python train.py --n_layer=12 --d_model=256 --n_head=2 --n_kv_head=2 --head_dim=64 --d_mlp=512 --vocab_size=3412 --activation="squared_relu" --norm="layernorm" --norm_place="pre" --norm_eps=1e-05 --positions="learned" --qk_norm=false --attn_scale=0.125 --bias="all" --tie_embeddings=true --parallel_block=false --init="trunc" --init_std_qkv=0.0271 --init_std_o=0.00553 --init_std_up=0.0271 --init_std_down=0.00553 --optimizer="soap_variant" --lr=0.00716 --lr_mult_o=0.863 --beta1=0.95 --beta2=0.98 --lr_head=0.00545 --grad_clip=0.5 --warmup_steps=200 --schedule="wsd" --decay_fraction=0.519 --decay_shape="linear" --final_lr_fraction=0.1 --batch_tokens=32768 --seq_len=1024 --doc_mask=true --train_tokens=117800000 --steps=3595 --dataset="wikipedia_en"
Each number is 500 + 25 x the weight over its row's rms, rounded and kept within 0 to 999. Layers, rows and columns count from 0. Numbers have three digits each. The size before them is the row's rms in percent of the matrix's.

# layer 9 MLP up, 512x256, rms 0.197, rows 0-99, columns 64-127
092:508538519515450488517524515540490528496483502512521467481499484496511488483530520507470492494527480480522517502487478528549504502492513506485470519488472552488503504473489505461490489471527531
103:500456488467483556469519540536515495548521458522487502494528504481530501490531471500531514512534477512483498534477509492504491494488459521552507493489492521486491511467523463490527523530505478
097:505513493496494494487524483462496492509486529490442559508492491467485535493474464473472508492480475474450502524472490538493501502499484504506519506491488504509480541499492445464519491537475523
090:519481479523491527512505515507533481543530507476463512504450513488521516482454533515550518539520476522545473507498499464504510485478497442492491486454535490511534521504494504508513498488514483
100:595482531471497495500490484512480473484495470500493498472507511478487506485493566509499537479468487500477518500517486533527454516546526509515521486506497460482489526488448462502512530505517507
093:465472503468504480480539517485518528472472525514495565537493521515499474475509482495450468493473503459518523518498507536522493499484452527503509476508544520505477521505528485513488507483523495
103:493557471507502493506490514464497510479500506513517508520500501483496468473501481440538469513456540492507484475545482500494486545441459557485486529453525497567512480492470471500524453513463482
106:469509539474495503480513530499516506475473552465499508509479470469522502528466513477513512497521497492485500552506453538505509541556509509484504444469511519491483488520472535502478475551476539
097:477523455498506496560499515522492524475502485523468539513498563512547517529462516500501462500482503523463527503502491502489478513504495472528493493524460522525497447523489522486480475499540496
088:477508517538458516493488508530498493504522456482469518480495427482487541482521540530493508481499469517519496526524540524510523527535536563501513498486528555492462503507518547522483461520500525
089:465502544540509498505498478492471539462477505493494550502494506445479454520508483498519470472516513481518517494488492509471472505445546522468538484519486500446494518496518496488513517522484516
101:491502495481478455496499581511512492483459467497508524519521489501489492479498463472522494510547515510475510502512520477499547479553489544525533517510471466505496509499515473440471536473484503
110:505505487525517515473475453489519487507472501498516501523463511511473460465476509511513513527484468503531510500519501508485494472487525515498526494439509501521502523524489506489484543490532494
076:484520538495519504493502491483466467486528515475510515520475497513556495494498455507519513535499480473491462492498539475460477535493508486485529548514510471512473532487488439537519473487525452
107:476496541524483503489504531501478563522500517525514517524523482482446480494489494498457510534504490509472492534467522514488504520529541550489512492497480471519501452473511521455470479494502499
105:506496513489525513501544490488430510468457458517490486481552498521527516507512491490530487502511498552461501521500536516453474471503489467477502524524500554503467531539519472480457490494494520
104:471468509518463536500502494488467487454501507488551509465473514473495493484461450474488496535540511494500529484514524509492472478515489512462503465493539523480517489502515522484472519512482508
102:547521506417471500494481489503527494532496532511513508477459519479491497481467505474468557506452464475496532528482524503501481528539456546511483491487513488470503495498503499504504491515490476
115:510510571519527531513551522533502479528534483498488455505447518488501504494503483484517520529528463481507462492510500507476501498487513506498473476476482482491517502497452492541486531531509524
101:488495504456491516503503496512526484429486516535527485476531521530477499511503485484525514459465546496489536528497504503493487550535514462508540498483509508571471490484484493504466501488469505
100:503516496479519528474497542488484490504488517518445504529556477473512470501484500508498513498510461486477524468515514543500473487492501500540494500482536496487529508501498428506502496448496513
095:488509564516470482492483497487506513484508453499487464503489499478489479499514523513475466518462527484528476510516439492539528495467522526534524501463492532527490503532474506468481500509468484
105:509519511456479503430510492551487486491456492538529519498500496495505488472498482488512546521469519462534507496496489546522517491503445507474522471482462464482480487508512505521558515481469501
096:509497495479494492552462462513542503517488543518528487503487507493488521487483480538500505489478511476486541536492519530471521497488521534506508496511478504464463499527457465536494521521493487
100:508498516534507465507501510525513481503512503473527477494483501440525488521493514534546470534501508521505490507453555585495501489540509522507525494529523496513462532505467537474481520471492543
091:537504545481468531488496535503486481490457527512492500535508523507474480474531502485480506486477553495483491493532495499436509505515511528474498547512498503486462518504471439556519462502492512
103:538489524491515511502537484507521524460507499511473450531492535437506534507510489493502504497458492503509492553527502513461481526489496454530489465517479491463460474526490502484511475457510487
110:553505487500483471517539461524525466502507497500489463480521532505491472490468491506492490523531523469465499524516479516480503514460551518519494509509483519518556486529496460465515489486517522
103:521518523501513519523485518483538511548498504454514478507492554489505532508492469526460479454458517493501474515473532514476517509487500497455479479528451503521540468490471520497531510488455500
103:523501509473476488527516538444547487477482466491485480514549514533512508473500477486474501522519463538450507502505473508490516486475433499495473492525503521502485518484498474477546523506463552
110:533518440525522517509512468511530512493487484531513489489451526545476478486501516495523506469495485483497515546511498497480511487501491508436477480494519532526511486462485553470543485494464518
101:511501497554442526531497525495519506503471520484508530510487535481509525471502447507528465523540516523470505538496482514536463545491529583518517492487501499504504467512528504493506462495456517
103:494485494489528513449507494528466516501463516523498483492488528549454509523473496494524516452503490504512455550488498503472488523449527510520496459489509513522460475508444493487475523504489457
087:518514514539494507546538523522497493507444493546498465504526493500497516494525509465499542500464530504512450490478516515543510486510499510500499444499483506486464489582502523496501475526516490
108:455523472501526500526495508532505492529503518441481508497492514498461512525514513482493485482475487503498480499446485514448485491478494514559519511514506501479475425515548518535484499527470514
097:547527503497490540486509523498531509500487486512509495536497498479500472510494515536493440492525508512510498537463477541436478504514497501532534504530480545523473491509527522487506480488546484
099:519475501500440538465507501497525535459525515501542554494509496482488496530530500512534487497460506498431493517480491491490487499452506551450501516466491512485497506532479496498479505481497501
091:496475539504531493486514528502507505473474501428507494439468500488483518506474510494485483520510508546513490515512473491496494517553517541552495505490477544529483452502537519500492479521514435
103:505508537517525536505503504515493518522484526476543472490509491520509479523492479489490512495471508495555501497519460498458470507509471543476509473453487481443538501480486486490539506488520500
097:514506518450484492489476519518521552526499513491494506511525490514507498484521472512492461502521477530507501555483497486524487490493538495509527466510464504527502518464500454525474507491498513
102:547494485510519480493548513495475482499516501448470471490512529432491517514550480474511509497476465486518500515473508512534526518554512482456481482515511490479489457516521460481526532537496511
116:562495509462455522510507507488507524490470533518489464494447501493469482525472453487507497519498472496516480503489483507471512522536513523525524492477518495515512532520476521519466514480480491
092:526442503521480502476502537526494522491470522470509476536486546444501518498485495517528476524454517535480521522533481516468519526512477529479536519502498513496529482509506489510470508489465495
107:543486507541480486476472521518466440490532483486507492559494514507464500540518466508489495460521469527504482516493486540474496507505492518520497491503528475483497490388471517541547479516477515
101:527495506521506517495471532484510455470486460490504523516489455489474508506468493475516496530504489499528499508492458468485513546509518479517493500463495504526469535473468489517524452524493534
098:516497472528494546466493485459460496513485425498524509508488501505509491489507479521548480487495567502486488495506560527525478482514522492451498456546511497506514499481496496549475523479512507
108:510490496512487496497480486449477508458523479515475539510501501495513492503507485497488519465467504504531483508481514491517491496469456487480513493465563517511509508528513530548509501564535509
106:472491495497525540493503507521529473508525472529533499526501504484495507501460514443467555486458571426496553522488482529496473511478510517453485489483536537479478530482475467529501469473524534
098:491501496536512526490506473448510473533513494449450502498497480487489525550493499474508472476509518509467531525515504512483536487506503502514483491499560507492454478469522502512512524512496509
101:507512510458491534529495473496519509489476511522492453530490524500472490521503489497527517486485484533509465507528458520510517496508559478515475492477511505517505445494516462486521479532552479
092:482499478521511516482452499463498485492497485526504475532509531486507498500521528534489540492465500467526495497502487552525459494481520465463505461486481494478526514485505491504491520509456498
106:512461510491484462497537495445521526476448494512495529504498543500551497502521499521460470534475474500469506501470496522493457491494476491496516544535525482516475479525477505504486469486515506
099:488484521512443507500515484504504519538488522531565507495485470516507518546509496501491518493459535490450454487519524506522448527513478520513497509494517495499527459447487484506474444497531519
097:514507445484516475471463495516490501472522500490499461494513518508540493471465451536473497515495530479491483512532548549504476543483477489510513488503530518547491527478482530528544473490538520
101:492495508520506566485484498484528524523511532494505474516456529465500540510516483430494518487487514515470534501528521530447450469487537509461496503491554468527493518468527490484489445515508482
107:549523545533481516506502467466514520531450524480501492507507495549494495518515475491501530507511497534515547523491498527507516552509485474495460494502505488439475471504474504508463546494489494
086:508501493528485479510473519435521535497480487529532488484492559490484463472474502542505499483509518471472460476518495514515501498486501514487468466536499515505494529477502541486495448541510522
092:476502502489488504504457479515494523503467483512516516484497525480523509502510492533522489483484540521478498511478458477506506462471538497483492458442468520470470479512524517517520503483497523
115:513501516506518534501523476492541476519533489508517493481493529490472524469472462486521485503474493529508455497492473522453508512531474478525537502478526521511490490487502524478507554491479471
102:495503489484503476481541514495540505524481501497487535506534466551515513467530503529507514517479477476514522484479564504540518439526533519507492484556472480447491492486529551477478492513544470
089:510505475484511495526497504519505506488520466502508490502432531492525552515467491505486557508517536494492485494504505492546536476485476497474468477521494507511480520512510498484523488461474513
109:490535605478520466445470473499510482482497512438536482540498515492515508469474465494481484510464476508515522509520515485461503490514483480500479473463513530445470509474514498529483518488556499
088:463501573470471512535498499498504518528506491464488541459529499486501498457556474544479493478485512462449472534513508465493452487491439497475423489466552507496460498478449514499514489525493521
090:500519558488494532508497484513477439538467548472494534517510532501501482470506490500523488527489486507464500525522513522521538504505494493548511511468501489477491453495486511495471535520477535
100:482512506475470488506503499544499532486509498490500491488517526461545451487448497472489525526472485522468489517531513512480498528554502487500495503481508507480518511482517503456517518440486528
108:498510515494479500542476517512493476490511494527529523464500487481539517508488531510469504473504503465483439544462498520531489516501532499505501466509510528501477463468496507506506526485448515
109:470518492473491525481465547509487487523522521507506523502515481518542459496493482475530501508487490465517490509495533511458475537526503467520501513454467531493526507487516483509457495495502489
098:483468512489524505505495534477474521449497489464503502515495491510519488511511505508471484501535484491493500489506555495480512515582520527514563478478526533499502502455496459498510502507510473
093:508504500529526524508484454501522507465492522504459483552472493470484495484493521486555554519518484492497561526518524510503499524526550468521483512498510508503445467454517473494486500535507463
109:493465471444542453529491517497523528534494499516507501470528479472472529483503506511500503490502493494498494549523488510475491492507469493435490454505481514524470509509471496548507499513477479
086:512509478468510488520495481491483562511480500478510503485526516479490468502527525522462483501494494498539506468457485523462489483491516487489521498486495498523512541474518465488480535484493522
097:481525541512496521512525517489486513484504550511496477474515506483522503547474433493493506504491424460529515521532489484508484563446522483499475505531519521492500473514452452523489536526494525
103:461496540578479539500477526497497531472515517492477497476486523489512462544510509511504497507478489471466493518466476482476497503495495531487495507486487498515464495553515483495481456531495582
108:508495549536492496478503494509494511462511490563530476524439492492531490515515460486536466512529495481524497519546516469460496508485539488543473493466503517539516495548454503518491509514505503
091:513502516493514525471545518497506510479505497527530505552490527501537486483507479555528469498482499493482466508536505512492481458483483545509478508452465502520506448495529460512526528416505506
101:479532513523491493483461565562489515496506518548533483514476523526492494544514509462476486513465527443520508481521516501478473504549538491550540513523531524528503456495488500503522495496542493
097:503503492572491427497511471465512511514494493499493478511470470483516479498505493507502513458463508488499501488499489507528499507502533477573496509472495510479494514507508495433529484468478476
097:482484520488502543476492522547496504502492520493510498486524479454487498493485519528491475497507510520491479494506471485520488517458489533490523501462522518492499550507494544494458518495487479
105:548461504525465501509526507470535479456524503526504505496493465476521487465516479524538492485480464487476499493488493466521486500502479507463475493483466489479524451539474470508487578519546495
084:472519467464535524511482479520482470506519487487492479536491494502476525512498481518496443510530523541510517548537562512507486513541503488453471511472506509505460464528480470470521510499539486
104:489543499496481461501478526493495501476462504509491532491526439501525439486492515557509467523501506494505548500501506521508530503503516515495518509452479520489499515519508476455540466498506534
101:498495516507479535448511491502531546478468480517547541464510532501477479523506467534507480482525517504507500526488480525512473565511508488541515483495503453480497462465492514533518484546518488
107:512532501522490562537496459499542528487492507487529470480546528531550531486511465493469463512461539542510525468483466499497499515524517489528558532464492496513485479512486530478491538458464472
099:502455511529449523481513512511513476495501522547512526499481491529484517461508530489533509452502462505491486551468499524476466527518514506515457499485471465555517494453544517484497500527475497
095:433510543504458482527552508441497544495517485500530482484482519518515481490477526530528489488486526539516501560502480509492491513506499492509495554492454508512497510452512449499476484451444510
089:491479501522541535492514469457500448470505505508466488476487509504503476478497505534509518509493478516470523509527507520508505481495511517544499467507506519523469484495488482510521527549529511
098:511531511475486497504494488494528491552524529545506491487532514505518517509494465440481524480486488521461515512532523551513483517507501508487522456477498481552540551490518476508520555515477523
091:524511499486499476505498476523518514505460531484511490486517468519497486559520494531524508512485501507513520519508488480513485496506471542504470497484509516490483522511420499517516516532538515
101:534524520493487504505490468492454504499500505476555481471472466487507552508504518531532518480442468481472520549469557483526493530514473502562486452454552492497463469517479514499507507521491518
093:505515539504503506521510501515518504509485486532530493479481526489513545435487480533452509502475474505427482539508498535462520550526492511472497533497455540538510531485507456457524529508465522
104:544487537506513447524496485498532491501508473478506458490540518526507493457462495524531522497506500482471500506538467513498505543498526523513471495513465533515541541495509498486462504506514495
097:451511541507501455512561526509512524503496466522485481475492503500472510537488488502500498491537514475486502528493532544450486536486524482508465515506501503549487524504456492494485534481485508
103:511443514522532536496473527523534486541503518463471498475465541507557511490506455491470461502504455491491508501486494529463481513539468508508515482500525497450526465487523459511497481511496513
100:545530480487474499520563496515485506504486500546450487499527537495489496502486513499482481477490480497483511517556453543510483513519521463482509542469509524495463484468475462517458560495485488
096:471506495505524502484502471460527507492501502489515530528494484518511511525486469488500497485466504469463513499483527471465495500463539461505485479461496508459490499495466439460461481518532537
106:492479484485521478496486523483462469466485506445473515498478501451495525457537490543484468509490499490473445502524552500468503526513507509523534484461483491500504460531534517493547516523507527
106:503540547483454491481502506543458503488480481529492500531518513471512474468543487530523534492449478505524579487483496513523483523527506466501515465500458538514498491493508483483498459467474506
090:510463547466493513540496515451505498461466444476485490478516496521459535493454476528479504508458487501522517535526504535488485451475495493553535522453512505519485474509478511528525486480497513
105:466510501510474549486555489493516513519497501512533520546487428473480472500523524454499489518485548509468516498520511513482489528586510490488451464507441513478481481477520492469539518518488491
095:488466493490506481451488528476476462469492500479468477538529486545524509543487473512455500503458499471478478551484525489465502481540521481479516526515467519479505475442466504501522476539468511